config = dict(
    num_hidden_layers=13,
    num_key_value_heads=7,
    intermediate_size=1792,
    norm_place='pre',
    norm_eps=1e-05,
    attn_scale=0.125,
    bias='all',
    tie_word_embeddings=False,
    init='normal',
    optimizer='adamw',
    beta1=0.9,
    beta2=0.99,
    lr_head=0.00707,
    warmup_steps=309,
    dataset='wikipedia_en',
)
Each number is 500 + 25 x the weight over its row's rms, rounded and kept within 0 to 999. Layers, rows and columns count from 0. Numbers have three digits each. The size before them is the row's rms in percent of the matrix's.

# layer 2 attention query, 448x448, rms 0.0891, rows 276-319, columns 192-255
097:503475535512478455503487466523525503537559514548463490506502511481493506485492524499479540505502535541529506465479526454519504546523502509474495488490458528498506469494476495443443490524482559
099:526526479496448488492483493514469487474509460528504519508527456523531514512508496518523466481493500517505484506509490476536498515458501490489537447517486551496511492487487542473460492486517532
101:493504532515436472497501491492504517467476446459530486499476486473546478551498512473532495467502492476472506489502510488509500512515539489537512513491560500519508464504535498519503476488503501
097:524462507534494545522496491531476476473528517494512461507497561499496520552468492562483537499518527467529501510565496499492505479508499503494509488526478478504494510511505505507515495534518483
100:507520506506528441572542466494515497518469544452508507476512559560498512486495451514488490509522483481576501522486471523509502516501518494481434500511486472472536489493476478501485549505489491
098:491574520493459531500526489527505512516464521508456478481505494512489484465509505495494482527473487478506473490510437503550479452506494544514500495489482497535529507482496537497486512497536492
098:462454505520495486435483474465485524484498480512506518495503514466537499506489509487483497478506497491522492522523504527504546518509544518515523497512491474458507458453506519464508481482494495
098:525471459497490464513492528464527535509527537496502525491497517495497477486515500526467440514487481486483468499491453533483484457483495495497485494563523467486480499504466505507492542493501448
094:531444477479536487548527539497485477496548494501508490493483520466476526538482488522489503491511526485504532499522517508490475492435476464488474554495483461478489496483499500506515449524487495
090:503488528504494519492510484512495493484493540485498521502533471506508515440529469481507504524484508562548485507458511518526502521532546505476490494529525527491524518493489472478481527489490531
099:491512516493479447527461512482504528495527483523524489505490463527505500512498544497496466544499483490491463479513515497487444530520503468505518462516504510526458487527470495502470499508475495
096:510463459475491489552523489532483537532509551522483456513491490471494532489467478523455519503448528546521498520469492526529501509475464458440495510491489505533535497471489491513506517533484526
096:492514520521523539508508516484505483467457470493511497495485471543510491534511499529512515466506440492502541488515515485493498506537506537532502490485552489463472513493502504522530490498499456
094:508494470503496478543506529525486512523520476529484507458477520496490510534496514477499496481505497475486523473497483497514467470454487497502479527463500487520480471478501484500509470493489496
097:481522536508505513506509473491537452551511506495508484468516501529518502474512494497497510492509502525531486500516494498518483523509479530513491509464499521504546549484487490489523479505493499
102:500491454462501472550510475518500574501529524508513509505446514504476511514527484506480510512500488453466513518529516495470487483449496476501476525483477458482518496471485508523529523516492521
099:490472499515462477511482526505471522483567515562468507500477515516509503500474508535529500504448501522464492478528510470478527570511489526480494433506494499468485500491493514487484469490507501
094:498525558474439494530497518483515530543498502490536518475523507444520486492510489466511507472511459514534470456478501471484540519518484522461537482473517525531502497485469501465472485491500520
098:533491487470492484498510417526510462516508523507510511526484516556450506493517490472501487555536481483518516499471516472500486523513548482470510514528455479475495484504489474457450542506473500
109:505525550499524546472528488476517514471504514479479508539530491445510494467499492508491500497480511512488460490476487502497532488537469462507513486545530500531519530486505508499486540477507508
091:483523529499492517495527492501546547486486539479477516492513466488526486468502494484494501556472508499526445488483504524502490483524537497491515477533510523523501508483484480484481533485489502
097:487507561526514540499527484462523493497448514447513504495531498510508470479505483497478513528468501502516476492511480510515518496534494495516526476547509492499511533510495498494485538480527483
107:515510473486526521466461531488515474470520484513493492512494455552485500555487536541487513463511499489490515502507485451495532503453465557512492470482524518485457478505536503513549462572512521
093:462510544513518546512526519500515466497480517485496499463514474510496497475519501496524516540487522534532490488492516530554493522519529520511492500481503516470502544481476476491479473491507484
101:555519540510504471507460471478497496507526491519490528532519519512448502493477529522526507490511512485493514479535462482484502512528481513492483491524497502499485518508507483492497493481471526
099:476524544517500508477506497465546499514491520489506544508532497465525487472507501497478486527475503529490460459491516536481510512549485485484528477583511530512486528487490499487463541484507492
090:515462449490493473507506503509492486493551476529503515491514524502499507537504515507487475463505496508466542483500538486482478475470485515488487526492467492488487496486484508510507497506482507
098:501512560502488538482509496478527503499490499449538502528527501478489481467503505490510497537473522510510478487506507518494494486548494500490537490530493505477512514509492525516514533505530500
092:459549539530498549493501492483518502512454499475528491505503463498505479480498496475522530498514470507534465500497497504524529526534502490516509484504527498480501502514492518481510527500515501
099:484523537440467524529502512492507571539466507530492499510513499482509479486478497487517518484505522484506497447489547519518495473485467449523532504527544479503456487499491497508532510492471506
098:519507542552501477470496505489505474503518491525482494495503499507482493510487508517522542494500496500517486508536506469491506506496538479499481494540519507526481489548521511406487515541463479
097:523483451468478462488488460511475483532517540525488482526494504488499494500487499499501510506493498512509482515472478489530522498463510484438505474483453511505529486494536473453495508513480526
101:528519523511462516520500560518498536505495472499496490492497495495508491556505469493528498527507479459485481479516514513497504461481523520510520521471489498518489476489501506484521451514490482
101:511476476500451512490501463527479483492529475541489489491463548477465495534514529519485504511519505494494508485507491460526506494495519496526532513489473497497505460472508533481461472515487562
106:509510452494567554492527466446501500454504504483505486523514475500528534521497496523501499505513504500525493482474538489506521505510467489493471483491508473487508509541534529539509498528517494
090:552496461501521502518498504488503549486524467502503523499480480496514482527501538479467482491512508476483495481480503482464483475470498463494487541487498473499474479502504512511510492452467532
129:482541507490524506504533497461540517481539527478499517529487491466489485450525500538478472516497497477486431477489525513452515471511508477484558503520516502519481526510525548525479497520486493
095:515503523490512513475510484477521478514458523469511502523568457481498490475497481521514497518498490527539476464444492514522517485553520500485500449553521518520509527504489485493490522490519520
091:509492509507487497505548482502529472528492507497511473509487461488491487462480460507504524491542469498548493492470511485525489549511512472518487516521538508522520511545479505485483505497473523
096:501507461496505510504515517522505548527511493521494509519479435462519493477518510472488500482479508489483526507501557485497514509447472466478501535490500520476478493474498506488482485492512510
110:508515517526465544479510493521488519509487499513500495487504532512497484495468521472521473483516478494487466486508464496525517485507506524504542490485488497515532477500508528455490517461496499
095:492521479512494460471486511504479496496526462502503518501460526527470490524516512504520498502525485457450497508583516478466506492480532523518532510478473492502465461534507543496513490496495461
102:514479472512488488533498472511510465488518515455525483478494511540488515526511494454479506552513529553521514549495507502552472511514502507545476484492505523481531522498500471552508497497499525
088:476521526531479533475481504512512453474477510477519495461517499537508485463519498505536476509513477529514478517501481518518485516525505539520521442481505538503505512518479499520498511499530480
# layer 2 attention key, 448x448, rms 0.086, rows 276-319, columns 192-255
104:525530487549483478520518510484508546509513489509490456524525489480547465499517475512479499481482514517505508466468516523475542516533506508546499494510529502514512529535504504530482482501490554
098:488553459458505526502514522539536524519470480537559487489460505487507504517482506486536528496506461474486477482480473494496515508466492438485500515513481474501492502499474463505520498509502512
096:497475460458529489505527462467512499514507544512492510468466565486441523548480500495494547488531491462488470536538513475504526500494459476433533485518513496472492491510505528460506530499508476
094:464513493510499484459467517501493493511472469517514508455488513489516511485508488510490517515541501516509471514518493526490468481477498571497490513481480549443534472509527448481480497489517478
097:528486510502507497504492505510445518514472506493454517513531487498441490496518504475449519500510497448484519492502485468475527507488474508489482485537548475552407434506492503499529514487550498
098:494541492469471465473495546492533508520485521488491528500517485513474481483518509519514493530466469498506470466535501490520490467516524475528453499547523520493478507501523491517487485464489543
100:512479500499514479511505478508457508466482493519512471475543533532528479523475463471506471485478529512545527487494498515499537511548500515481495505501505527478509479491530514509481528477484450
098:508478454523483504526490525474497505527496488483510490471539525523487510439502490474499463520505471553511540517490528509515470521488485470493523502469517513484504537490525486485523514499501504
096:424475540522538542510517533506484462527512493485484461469484465534458512482457515502499510535537504518528497528474470530529439538514505484505506500470496495480472497487484470488534499499531485
097:542510513523468496479488487481523501486528505470498503510494482466572513508563508487472487461463531494470515460504527511469560496488519530551522506511490466504528489508513520542455513496477522
098:531522469529498489483481502472558553501498481524541502501510518480505487459513482488496505492526484498481488547522471480486511492448481451469478499455476539521523514523456454491485472536492548
094:503516514513490525496477533488514480484503454486529492518499474488528477483486496528474488489472542469483452492462498522484512528503525485567501536492475505518502503520490500507471491510508528
095:534509511487524489513482448470445500455511532487475541494497546505501529462521468510470539499514522483536539515505513500494484505497479543503488461577495471474476506518505486471514514507530470
124:474493484491540511527533536514477479530501464516500459542472471497461471518463500498501516540499474480484490529479473487547472490533492454508478528464506534498497513497498482495556503494517499
096:513496524522507480492491490517478500474514520501474479506499490542481551491500530519452494541514529442446512461490494482476473474469529513560507503524522493543511482525453480498479507513505480
113:507497476497534475528535520526493503498480490519479524481464515487443518528455511506520500499499484479501501481507507454532500496494506475518497535475528538507496474473462501505542490492532473
094:553514503511482483487491558529519514541480470488511530506509535503501489450462450470483500482488455486522488463484503497514490525475473511515478528527481536512534522506487511502472475515497521
095:487511533516478490504520509505562507456524498488498480493448502484536487487509489525504480485527514475509508510500492467483507496475486454506510487531486540500519533500465493516482466513505533
097:535514456502483494510518536510497510435464486532515468516487469456521495496521521474501477525491525467490503503508493499502535504512486518494489556486539463552480505491453528539540504490490511
110:491501516519463502447471458495524503500507531449510495493487529516543508488556493543499504470469531522513504486497517498463531490491510528511526464547463447498518487527517528506452522511508518
100:534506492527473505487483479478540501487514498483500494509540516485532490476562502490473502463467517505496513467527512502467549516491508541518520475537483471522523496512526517512466497462487518
127:506508508511483495462451464470520505509501514469497561460524499511542504477526509491504489449515507502510527471528521509457518512455510566498516472521470444486503459531506517510456521478476504
107:481494502496529494515493469481478528533501472508519512506538493527467518479499422533497494522528477521511532525488515494498459497505462494505514429519510472508515495491506489447464540489478521
125:517504533522462520464474521457547491489529501473494530481529488514552522468545511479450480497491533482510524484506495535455492488480519505510529486566480495492501505522499484512444517470498528
097:444473491505459516528530509518521524518459508541513454481516507487521473520500506497492512535529470511505494488497503495473491489501503541532480489533526465536513500509447469511500537480517508
121:547488494533450515482499499478523510463505517493501502484524514477550479492546489482500481483483544511509518482495530516475538498484524525522517457528502480500513506517525524538462490492503514
107:474503499486514510529512526520455481503505491509478476524472461490471489533485494486513503554513505481517491539480473509538457485538491471514483509478547533478498510474490472506554478514535486
130:508506496515450534470474485479551519489486521463519506488531527492544488488544497509507496476506530524512491465542502530460533502500533509510527486536482458501497494521510511506446528488509518
117:519494506490474458498472460457531519473484549485493550476499539495556550470528506489467489438505535497506512451524528498457534507483489553476519499542467495493510502503524513504454519497479493
101:483488486526510442511466456456512516519494530494483508548479516428539514469520505510503491453507536492528451488518496479484522488551488558495485510524465504460507497500537527510465499495510505
096:512514495521513468502523502504503526488503479539468502485511465529534485460545539512501502484513487553518528510493533559483455544469513528467462489481480477494531527530521478487505497480454517
101:496519496484481492510504574533510484497499489518507446522474480541505521482482520480499482502474491489455488461459507486523493524509476455498515533516498506533493526497504537511501523506495488
107:482491500483522533490525521478542478492483495497495510506512495493464476467515484541483495533495477532517499542524491501528477526500505469454491500531468530506473537447503494455480513495530527
099:470509416474509488526536542511542520503479498546534479481476500495464479532475461519547521499491497503554443491510537495476494470532484504537461505482524473498529509473515521498504472499492520
102:512514542502485465488444455515497491484531544465501532489490557477507535490519503535463498482522511462513530511517480497497469503477466554550516499536476452516549491517488515496454482489506507
108:449452470491528519509549497540486482533504496531471487524483492518484513508450485496495520495502483522519502503488494478524503502525496514491516522498506515506493530478483489505551483508531492
118:531481493496504487506501516517460485504490481549521538453507485485465510509487504448526508481524466492505547499503474523507496532465490536458514510474528510501526513484468488468509484499459494
111:508514536522475490498471480475532510470502541465506492513520519466538477492561479496479471481499539506464503476515548533481521495498493534528502455571484447525512501496524544529446513496493509
086:497482514523533466498459480494495500525514561469494500510465516491525547487521504508437496444532540495487504458500531526477511506482495562511507472524506472505500490503472503500508507512496477
098:496455525478504508501493506498494475534515478489514470501486492518517549485474538486488500485506477467498511477488467500530532569497491477507536526516485520512496522494437463514537487494505496
113:488507441479508503504555541520494499526454506455470492555505479478497457515477486500505516507495482491492494489492537495533525482513538458490497525520494517486467510499535505550508521510501489
108:504491479462522497509506521517493499489498491542503497472491526509444500505456511489557505529516465518516520535504485486534484501498489474416467526446512542480471508480491473463536497496484481
099:489520469524516538440490474473468502500527482485563540494499504506465485491550505477496519532482552506473488504499497496465518497489523531533490452474544473508483465500488504513480496543485503
095:548520493495483484453469462463517534500506538493489555500506502509520527496538502505480495507501506496496534479517505473468523468468494522481530498505518509494528483502511516502448506515483515
# layer 2 attention value, 448x448, rms 0.0735, rows 256-318, columns 192-255
069:493445470531510529450479509485471427500484490465552524448472526557554488490483515482468514523538486498504507504462527557473487563497476534478536523465483453484496477476514490504500509464481505
094:508498526485497444561483500482525520539481504486514494515502524479497503507501512536482564527473530515491533534493517509503511434513543486471506447476512504485513470515545498533538535530513486
080:477486543495535499501491520513509494468486467513523513496494486471491512518483492550482555496505491467499469532466509495482501486504490496505486511501451505515516509486502542513508505481553536
076:457457482473502515460490481485482506442477505488485451531485489511500499483521485475461484537509440481503511499529466504467531541495421504553490493450481504518508474474501484509505497451505516
068:446502523483491490450519486470496492495498466476504519518489521527504502505499487520442481510490475554482498513475525463486498565517468497499549461511516493479475488521485508488489499468516446
082:517541479513520492440534488488490459505500469546505552496528515527474478469504486513494484479427551499509485504489516495482493500490519531514560470497467495556482541508461472494499508515522483
077:515478460528494466483517527508473496502495526475494519540497524547512448529476508492499543502535481491487538481541488491527516503526485518509506518501481506558523548472484469481481499510505528
079:494521490494478488494547510501487525481472507500477531518542497507505483531490445527518510510547559516495527497532470508494525501465549521441485476464496518496487505481489481494479490513459478
081:519451539545487482547500546512514466468485499533517545467481461505488523514482487558486506466508465486492517518510517494485472441435545493472476487486544513494468522513505486491504485527510503
078:498491484563505534456519523469492480466491485452521450513534503489521469537494493456477518477503477518462511496535499540523518498545543496515498527532518494499527481497490493491508536461520498
078:480522446525494498495551492523515503490510483474509466486504511449526507568504506510511501479513475544549488486538503538492516491477569472479464534504458534443477487508497493491523525546492463
081:497519535486545487479525481509482509459524513506477495529575485498471521464499486465514497498465476474517488494484504527487528524490488507529465534503508524504479495509472473504494499480498487
087:435514484545506481521496498513519530499512512496496439499514474509489495518508489548536521488470494476487475503441479505498512471450525498533486517504463494493540489502527508484519534493505503
085:504502508494518482528493479542537503520467520524494478512521491479503500483488537507510494494444485527530544463512485553496501470463541492509465516518454471524528478531482482483513512541477489
074:555534501507476495533512522507534536503559495468455488531521461496510509528496535419511432516503430522491492449471493473512503505524479457529460498519531512495498486506496488504479464541527496
088:498442540511515487504519488461523489456474495518493443477465461507513499490499480460506506487500510488523477523511490518493509499494494506505484499482483473470538491526510518484543535510476528
080:468462463518473500487489480508491469505485527509487450508489531526538499457505484486475499487469565498488523504487541557524516538504498495560565479474501426499520492530506485530515533475521478
098:474493544467504490519525484484520533519463497505498529502481483526478480473527453532477496477466509527506487512566496490486517503449482519530475511490507485498496488508526489492514534497478517
073:465542502472495551501516470477494466549527521503467490465535530494499488526476519471484491497446549551534502482489504536494502523481541521486501518537523499502496523497461477483476510505496483
081:517463527530503531530502503467523474496442505470478490527486490561510495489494516551490522457450522522488512498462502470472486499469487543530512507505485429495512486487512490472503520501492485
079:475538487499519481479489451507499492480506518472537517489499517478515500488520519452482500544504504516489526507500498517480488527518521493496507509469526486455506442465480498498516529484497504
073:514539488473526512468458504460488515511496506455475460605480531515493492495497461518494481520515487505478499497491482484499537517541481482489475482500527526529510506503483514516499498492527547
083:510474469499539469444528457472486447462511497490517484477532517516495489488513486530488506529536536474542479489532490476502484547531519493482534540461497538484501498512478476523490544515512455
079:493554509446505515540511505477519473466538449504465516508521527442496500508502463453569432485507506522465490515458492487476488525484472463508481481504483518507475515466481530484500459487479510
075:480491551456514468517490491525500491497528523574464508490499475525455511477509481513476497486508503486497515507482505474492487513484460472523531470500476535501547516521506502499498479530468526
088:511440529540489465467517472472504484472498503483560498495531509504515467520506493431487511504488466508504504487538504529492518491528522510496513507484547494484494436497515471474523565529508501
084:463495484438521507504510511530527481496527483552519486536486464472492492529507535500503508471485499522492493545527526519488508509516552498499493466577508488493532483478485527499505447501508484
093:485458517543508489491478462515519484501487504507527467474480479509511494522487488494457530474547528487512497509458538449473517515506485494494508555448493476484511508503497510499483519491515500
087:501493492527460538497490494500512471529539518507534517461467524516516532459497550509478482506486494527488492477445509479488458483499521484501532520486529467457521498529504509460491528493511516
079:532509543483505479493503472513491533534527529510480463522516477513514515469505519487510510484472536475528507492520467474524508466515537489519508544547478521525552526510481544532496480557497485
076:501517527520502484545528525475544512449481512532484492557476533480502465518498491497475452483546428485487507540506499444505513483512513462524452487495479573549497519486515536521486455532499488
089:539514520463474517546498526502500524506498528489463479557519486473500516490505510480505484469545464544502506490428498506482538540507446492474456488491547509484494523461476541478476434472488515
087:514475492495473490495503531478495497501498478432461449535522500542520511459517475444536509538539539463490470512436497534500513494542470533496494504488568479514492492484473511530480471489513503
085:516485515565503483503499498540523505501467500527547579528498482505490478517503476518436524482510475459446526496519533477533501430484494453518553500484487528497536492502539505517480496504527497
090:529487507503531512517500487482532507435498524544457531484473489493503518507493522470507503476520512483488490508514516476497514529485503508514479510553516491509550509484459511456497466477435491
080:485479490488542483476521499539475492493497506542496535509512471515499486504493513541546516530460519481498519526576456537529456450505508552506518461502452510549497523487517478511518511506501483
078:505491478537450509473493504475490471496508497539500509488444561491494503524486519518508487501524484464488480480484579481498519541475465435495507505520483516495476502538532505486487503513499530
065:482498497529497444470516511530502499461496498472512433513516486509500509514522498566511518507470527476543518494529474539531508439544562542520490468501453511541538476508522491521532541507506509
080:528458501539537540480495510482476446482477479464517491512442530511531493499488518486477495470561512510512539537476543515491508506506506497470512522524534513475451451498533534488500511499531516
082:473447467489493528491497509494505490501481509541506472490460482489492517513485504524507529472475477494493478495553508530538479502493451500483500489498473483508499528555524505537504490486521503
082:561487550520521453554477489552491520499489501456468538476492460488505543492493482503477571516515526509533523512493497482518490470514481526514455535487501483449491494533495478523502496460479479
094:511459521484505512494498525527497490469503527555486530494518524514499529432489510527495457500554510455477500510448487462465496502466409500472520512488528501535511536504485518504461468490512520
078:549469517543492476550480493507499532510535499516464521480526462527488512497495504540503516495504490519501502522484495502514486474507474496531516474532493486512511566509522493515506491499503476
082:516526519495500511528447525518492492491484493472541475520496527478507519564486491500507513489541448481522476488464481517462488514494458474481465483445565490475453450514469460489490456486494493
071:502497585503482442534507472464514479510475518519492488473486557493527510503511491466461494510544537453511531534507539479481521465468489479516490507487515496472514451514501486508517544510465529
084:502516465460496457488531509481503552495525494468464476521498540487502489498486530516510511543498509526495489491498524482504509555527448487509497463472481504491496475489556486504490503521477499
092:508499492495508483466514508483490535453511515547521541484491535499489500504529461464475471501533515443481476531532535466495515534487491485523504451466523503540507495491517489502515477532464510
071:503475533490523508540489482487517496519492475540467486505449511494506502464476495460470469481505526512510517523500522484509524520511455452539492515501494505482513508558529519497499478495486523
080:500494507521502472479525494459490486493474476490520525527500498500500469516512495521501510494465516537478544528511517537516528465513546519488515509488521494471468445503527513498528559506506488
069:457487495506461493528518501499527465474498449545541490493505498483475488542494495471497479484488489497489484482474542491483516498512519481477501511511561482468532497499520490481511496527494525
089:497504509476494439500517495469480501498501467511528493498533508497481470514514469483508505531538558483519497541460512489479544502532514475463494497448532526482463523491504499500499506527494494
086:518481510512526481511505506485503504499464494483538501505480484505521440501490476456526509519510492561502518507552491552500510503512524505530516486507544496501464460469504485476530524518486459
093:530470552484470448551485525518506499460498499494446455533484487482510538526475479516506477481548508502487569527490521479511527506502477497534497453509505522488521479476520539512498446530510522
083:496481495485473509532518474525484473512485537548499526486493503497504513437504509494514462490443499494491499496517514549527488498455529505528519511528497441518542510541536506490523501478509495
072:519518492504494484571436517503554472490494496484463494541520480469488514550491488460479533500494492534487493469451468476520477467505509468451489478515537507474495531553512440469475436516493475
081:468466489510537487502479440490505508516467534503529520450490520457512469518489516532437539503490534486480492506581549492503477504487549511483503529502468476490505504521497518484519524485488475
077:552528464570500525514472499531499479525488559476523484488493526505525485467508479459531527508468499517492488478504492518499497460493564497483504504509511473525512465489529504514509533509547504
080:547496500543544479502504455529481543504510552526501541484512484500520526467480509482438513497521467449523519467523501519521486472524482504521489554461480499499527506514502505502498492503494477
089:473472480489522517430515501493494459496472486462549527475501554541492514465490527549424498511534506470483483505471518494476494521481487517451515522479494466477504461484530478499506516498489508
082:520506528513492514530499513524520495479506484509460499505491475507518505480513486514535510459520532495513484485494519451506504474507501491499478575513507522521436503487489512498480493539503508
075:489520499512478530464531505485494489489534489526542520452490475495481511532491542523511475518485475497501523505519522499507464500551537480514529462505517494499499493497517508498517546492507451
080:545519489486531476489516474478493524493502473504513511499502559503536511493507481497517571538502540479502526533509527518510520480529522510451491514529526525516514494503492507533495532524521512
093:469475496495481560502471551510486466489503520499482488520510441535504506461469522466526509502456499494489481481483450535536472518544466489543525494507505481525505514476487514502471496439518509
# layer 2 attention output (transposed), 448x448, rms 0.107, rows 256-318, columns 192-255
081:508492504497463526440495498502499472488439499537502495516514513465539494481487503499484534484510491468484521490508477522472513502500479523510547483517539498489489474492525470484502508512539490
098:509497507503501476508481539496481511530497519514524520496468482499478530510547542489489482486527497494476483522485507465532472506528507502506527497493554456506517552492452507533529507514503500
088:539475529495474504504489523503504482503437500502523498497479487493507523511530488503503486515510484430474511528490491501520493496523483538518499487507538508501488522518538509516531515513545493
080:499522498506477517469461560515512447510460505485470489470513469471521465517481485488521525523498506462503462535536484508499525500442452553533493500499508494511455492470498522505496504502481526
074:471515509478457500489516498498480509523515503504510492479508496491479503510453501527499464479520535516528492521510516497490484510460515465505479511494522534515491503485504498506475492513466527
090:491481462496515469521534475532451494568495496509474477456520530491488507522441532488491479501513527535480487548491540510543492524463529458483463473516462518504522500470546465511488521489488535
086:554478508518552492483517502463493504482469552461471484523510526511510500492445480488465505499491519482461501519529502465527549484472484524494488517491494507525471487478535537516487476503458523
088:513534507503500510489502509480501479500448514452498512511500496548517445489558509480481535528521510539491508526457512500485512482497510501518510515518468450488545511520480493502528519509518484
085:493473512483457482511445490502486511486502495516495506507499509463516516549533537510447464527511431488502561488497516530519461549574528512489510512479529498501472502502521437510498503508516537
087:506502504504500506490504550462513529461429479498491485510495500488517467482521467510526507464508537478457505475535466521528531474455455544542502510497516543512494488508516519513489505486457475
087:481527469506480529469502503483521511428528480513543541509516494500486508501564506512511508530503491538504487448461506491481517539492519476504485524517493507489506515519464463470519494486502496
084:442535473514520501499498506472522523522511523530506489473524459500544494477461483523512529502498498520544469467482486518525512519481486463472450524500500495477520494493527485496529520453468522
093:474513502481460495512483492499506508487527463516520539513504495524510528523525475522535490539505462486497501518498534495465464508491506504491512522499475471459471526497484470505537520473507479
091:468543470493497498507460469482556539485488500500497535528508474504524503498509518499492479515506449497503511443482505540501506535507531501477536546499542505489475521478508446514483484480505489
081:464541491511524515528505493490525497509565492488484525512484474500512516546476498498499481495497514565545508451497506486518485509482520476484445528488493502502500513520460507485472475523451494
095:483464517472484495514470489503522517506488460538510512513489489511504510487534498516527509466521492430509492481521484534472504539516489519525571506494531478489497489492496511508485485493509489
089:488470504485495468493485537482479525499512489532486512484487485468482502518480484505515486440490521498489498504560517509483540513489487489495543498515513517524496512490518507533470503483503514
101:478495468491474515489471530521503467518460517522504522516514492532479464509534504505465504546468508507503493518450514509444467526517503475479514478522516468463502479488513470505513521445515542
081:456531470503513520505506493491502502508536533528502504480510504496499482518516537493500516495460488572500508474492489496483494480482494476448460501529464534464495494500501447494488502469486487
088:485503489468470487517433477515503494516475503489444483522513513466482505541450504513477500493494481515495545466515518551468482499524522498488504477510522515491417498475577459509477490482494541
087:537523511554486483460520502460445509498531502472511519487495493507499513509513494497538515482543503508502491480485495497483545504486511458521510516503486421497548503493486500506545503524495476
082:484495497526515512527467533468484488549440527478490480504505490512461496492505498486516491443455534497494483507498510463490535496466491504533511503481488500496567468523499545520493463524467524
091:502478502510523510484561472505473467485504475523510479465537530496507472465515493499535513500531480516481474552546501472535466511463496487538450498508451536512534494503476517485516512533526454
086:511513494520567484540494505518470470516532513475504502465507506538455507490501505498503504476498572503515481516490467499497515500492501461508479493517446455514499495553464534470516496528477486
082:500526509526529459522504482548469475564556522494457494463479473493487501522447504483505469491514446484510489567548492479522468491500500476484496526487475491491514518501493543542508486486510515
092:466493511489477508449519485464501536504483456511481483504497503511568489492493507476502515469565482471506493447524498511537525511481494522519529515490584480487487471441492492510529534513484461
089:506507483506504499525509529511472492467506478548508525477492484495478554516531513533495471458467505504488479498478471499530518498552523470495527553507533519489505532514512516506529456500460490
097:500474542465460512479483491497498483479517457535524526487510503499534519493508482531517497496517494501507495508553523477487495502530533508523540511493474515484483539505506474489495496533533465
096:485502509480482481485478437515480516528536458537503495508494509464512532529492512474527460474508493538524539472510515488469468536488521480487513509510480494486461509491508480499473500527526498
084:511535499535532462528552518496507525527553510466498523489468514532521487514499469501546493507487489512491474523510483469535516457503526475489496544468457501504523537524481564509496484491471500
082:501509517478510495517493526537481485467489501478484528497518488536499480531543482513486473556476503481478490525455488494497487496525504552528462515489473520514507489526486499485465487494481518
097:499520523504532518501481498439535524496499547466507527522498470530528507487485498513464502463496519511551506471456493522471551468535510469482503526468515429494509488542494513479474475512474489
096:512447539499568493517518506462491516541520508510516502530489482523499523498501481520540519455493563491512498512514505492484516482496497473491467502499447444528551498528494543520461505530493529
088:506484505520515439466490548488501532472449500509513540532473484484528471515526459495474483506500526516451510504531500466521472495520485515521504545511478535545482514531517498525503538506523513
097:512502516501494510539484463491502498468536503475470487491513517503490466485463491524495524460523476486498516463507497520468513476526503475523512508496517518491474447494519525500527477507487474
091:542512512512494484505521501525468467503459507488502474475498527501503490467497491477504497544522473482454499557483473509524480483484485563502500493490505529510525503492541501537506487488535542
088:469491460485464500505485490526505525475509474527485468521523495451520492503477523476484475493479492497493502477527518483495469540505501502496522476518535555513458458477482509469490498494501520
079:549503487524525485509508531490512481498468502485481503498487497516476496476522485497533504536519504430466502507508493498536532481493482530518520488470500497514528517483514544534520498483496481
089:496502503491487511465505519521507470502441475541486504513491480454521469502500517486493528463489524493525525481512480509478496529509492510504533491524547543512503467495515489461489497520527494
091:471494500493463502505477516527511498471465485530506446484496518457509483471485525492499484510492461456482512497488481492503477523530467552492520481501561596497486482487513490520483477465526561
088:524468551507482503516480473487518509482558522519536515531473484523506527449481522503489512534508489504531497517487506481492486503520506516488495484469482471498522526504480473505500543509526478
100:538486554502533514485483440466509474493499522470472482477483520488513485516443484508478507492505487468531534491506489537474523470522497504476493520488498469516427477507539499490495490516529504
084:517464536506487465529496498504486491503539477513534517525493489506487531491477481504495476527503515490463520520515488500543442476530491467463469473496515529478486509510498506516501529505518467
090:499497519495490535477455510462491516470535499490528476490502484504527508511494513504475526513532447497535525434476509510485523512508526489497489504471525498499499474493489478470540479514485485
080:489492488497484473498486503520479506512550523513467518495498471474513502522507527492499494480511498507500476490508525469479500540540516489519532508505532495523501511455457492501507512488480503
091:520522498505509513490525473478504472522530540464492482486490497510498521513421510467478490487547490493494481537529514478505521521438466536501470521495547448538447517467473577495519502528481486
098:501473485476496487514499512514461461507516509499467466441520496526470470491481488474475516488509486490486488520543516481495501537476491527542494476509500500528502464473458547494537509530493498
082:462509497485462512507471495525510515510541465529480501524495479479502478512456513497504504470474520487541470492496508499481492535551499503472531500502544526481471473477489497469477514493495518
090:460538476501470481468487542496496511542412475533495502525501467488520476489535544459500498465522518517498503496477501512499496518496498519524600493521571503489510476487505493511525506513505497
082:440504456468471494501479508509496535495508446540478496503505490462526502532487525491493469486511479512519496453512525489540492549531526480483523502525569528478471502477486465495530491506464489
095:483471517475518517493524486487515483556515486513517536487492502530491534534512514482481509472521522500506442555534549484534494525506500502512503509529493421502518511503466522484511544540500460
090:495521530475467531501535496490510494465479435490508539529502503555524489499533489501493544501548469482501489474482482521477540480528493497477500519502549502486493492470500484474543529522544449
098:503507517496506470541494528520500487467520490482449517490473473480495468535468515491458468502534466494532531508537488512533468506551506491492497507466566543545458502509485552494507464540498453
093:480505463476480468510465477504478537501510497528477481512498521483513503513489497485479471486494487507508550478488505531473477543516516490487542503502540483483486470485527488543466492483505538
078:460507544494504515520492497500519499471542507492524518526461496536514514520500531505462487510508493561507505503471493455502441504509537485477474521507479482484525535532495458497471496475481522
085:488498516508453486504489482497480501487495500514547463507533519507527445475537516470486498503517455517488504491478487464464461505525514498503530485476517543478514474498486466512512519493537505
081:513493490494497482505485494515509490517446456507474553523515528475500498514550496511503524484485505530484518479483505523471513484509522497498517514515452453520507510501512439494489505519552456
089:506520535508450506469496475503530517492538496487499505520506496505549468452480478502512515547507448482493504503493496500509507472500491548507511498469508524481506490483511493508509533499521469
096:508496487495484511444482491499488463530446503541497488497528496471506504508498505488485531491500493484509511496507492503486489529496495506520529481529538477489479492483516466478543515507508478
088:481489486494510500522520498538512488480515476484464541508504494533499500500465507520523494519484513528567505467469506492488487504553534455451488488505457507519479496526511478454494491497530535
082:505523494475452486497550514516479516505516436517542502488512513479518502534533478487515465536557480498471544533484490520502476490473484516491503485503527556473500495487486485491535512522525422
088:544493510526518491535534497461493522504498500500496502498480505489473494529526504504513516463536515503488484497501506500540544503528491476508471520520533510546521504483468535510525526515494465
099:514520517514500508501510496504518487544432496482488481515484500503533499463469489487496481491469515474526500513476466526493526445480445535462527483487498509473537479498565522532465519482518525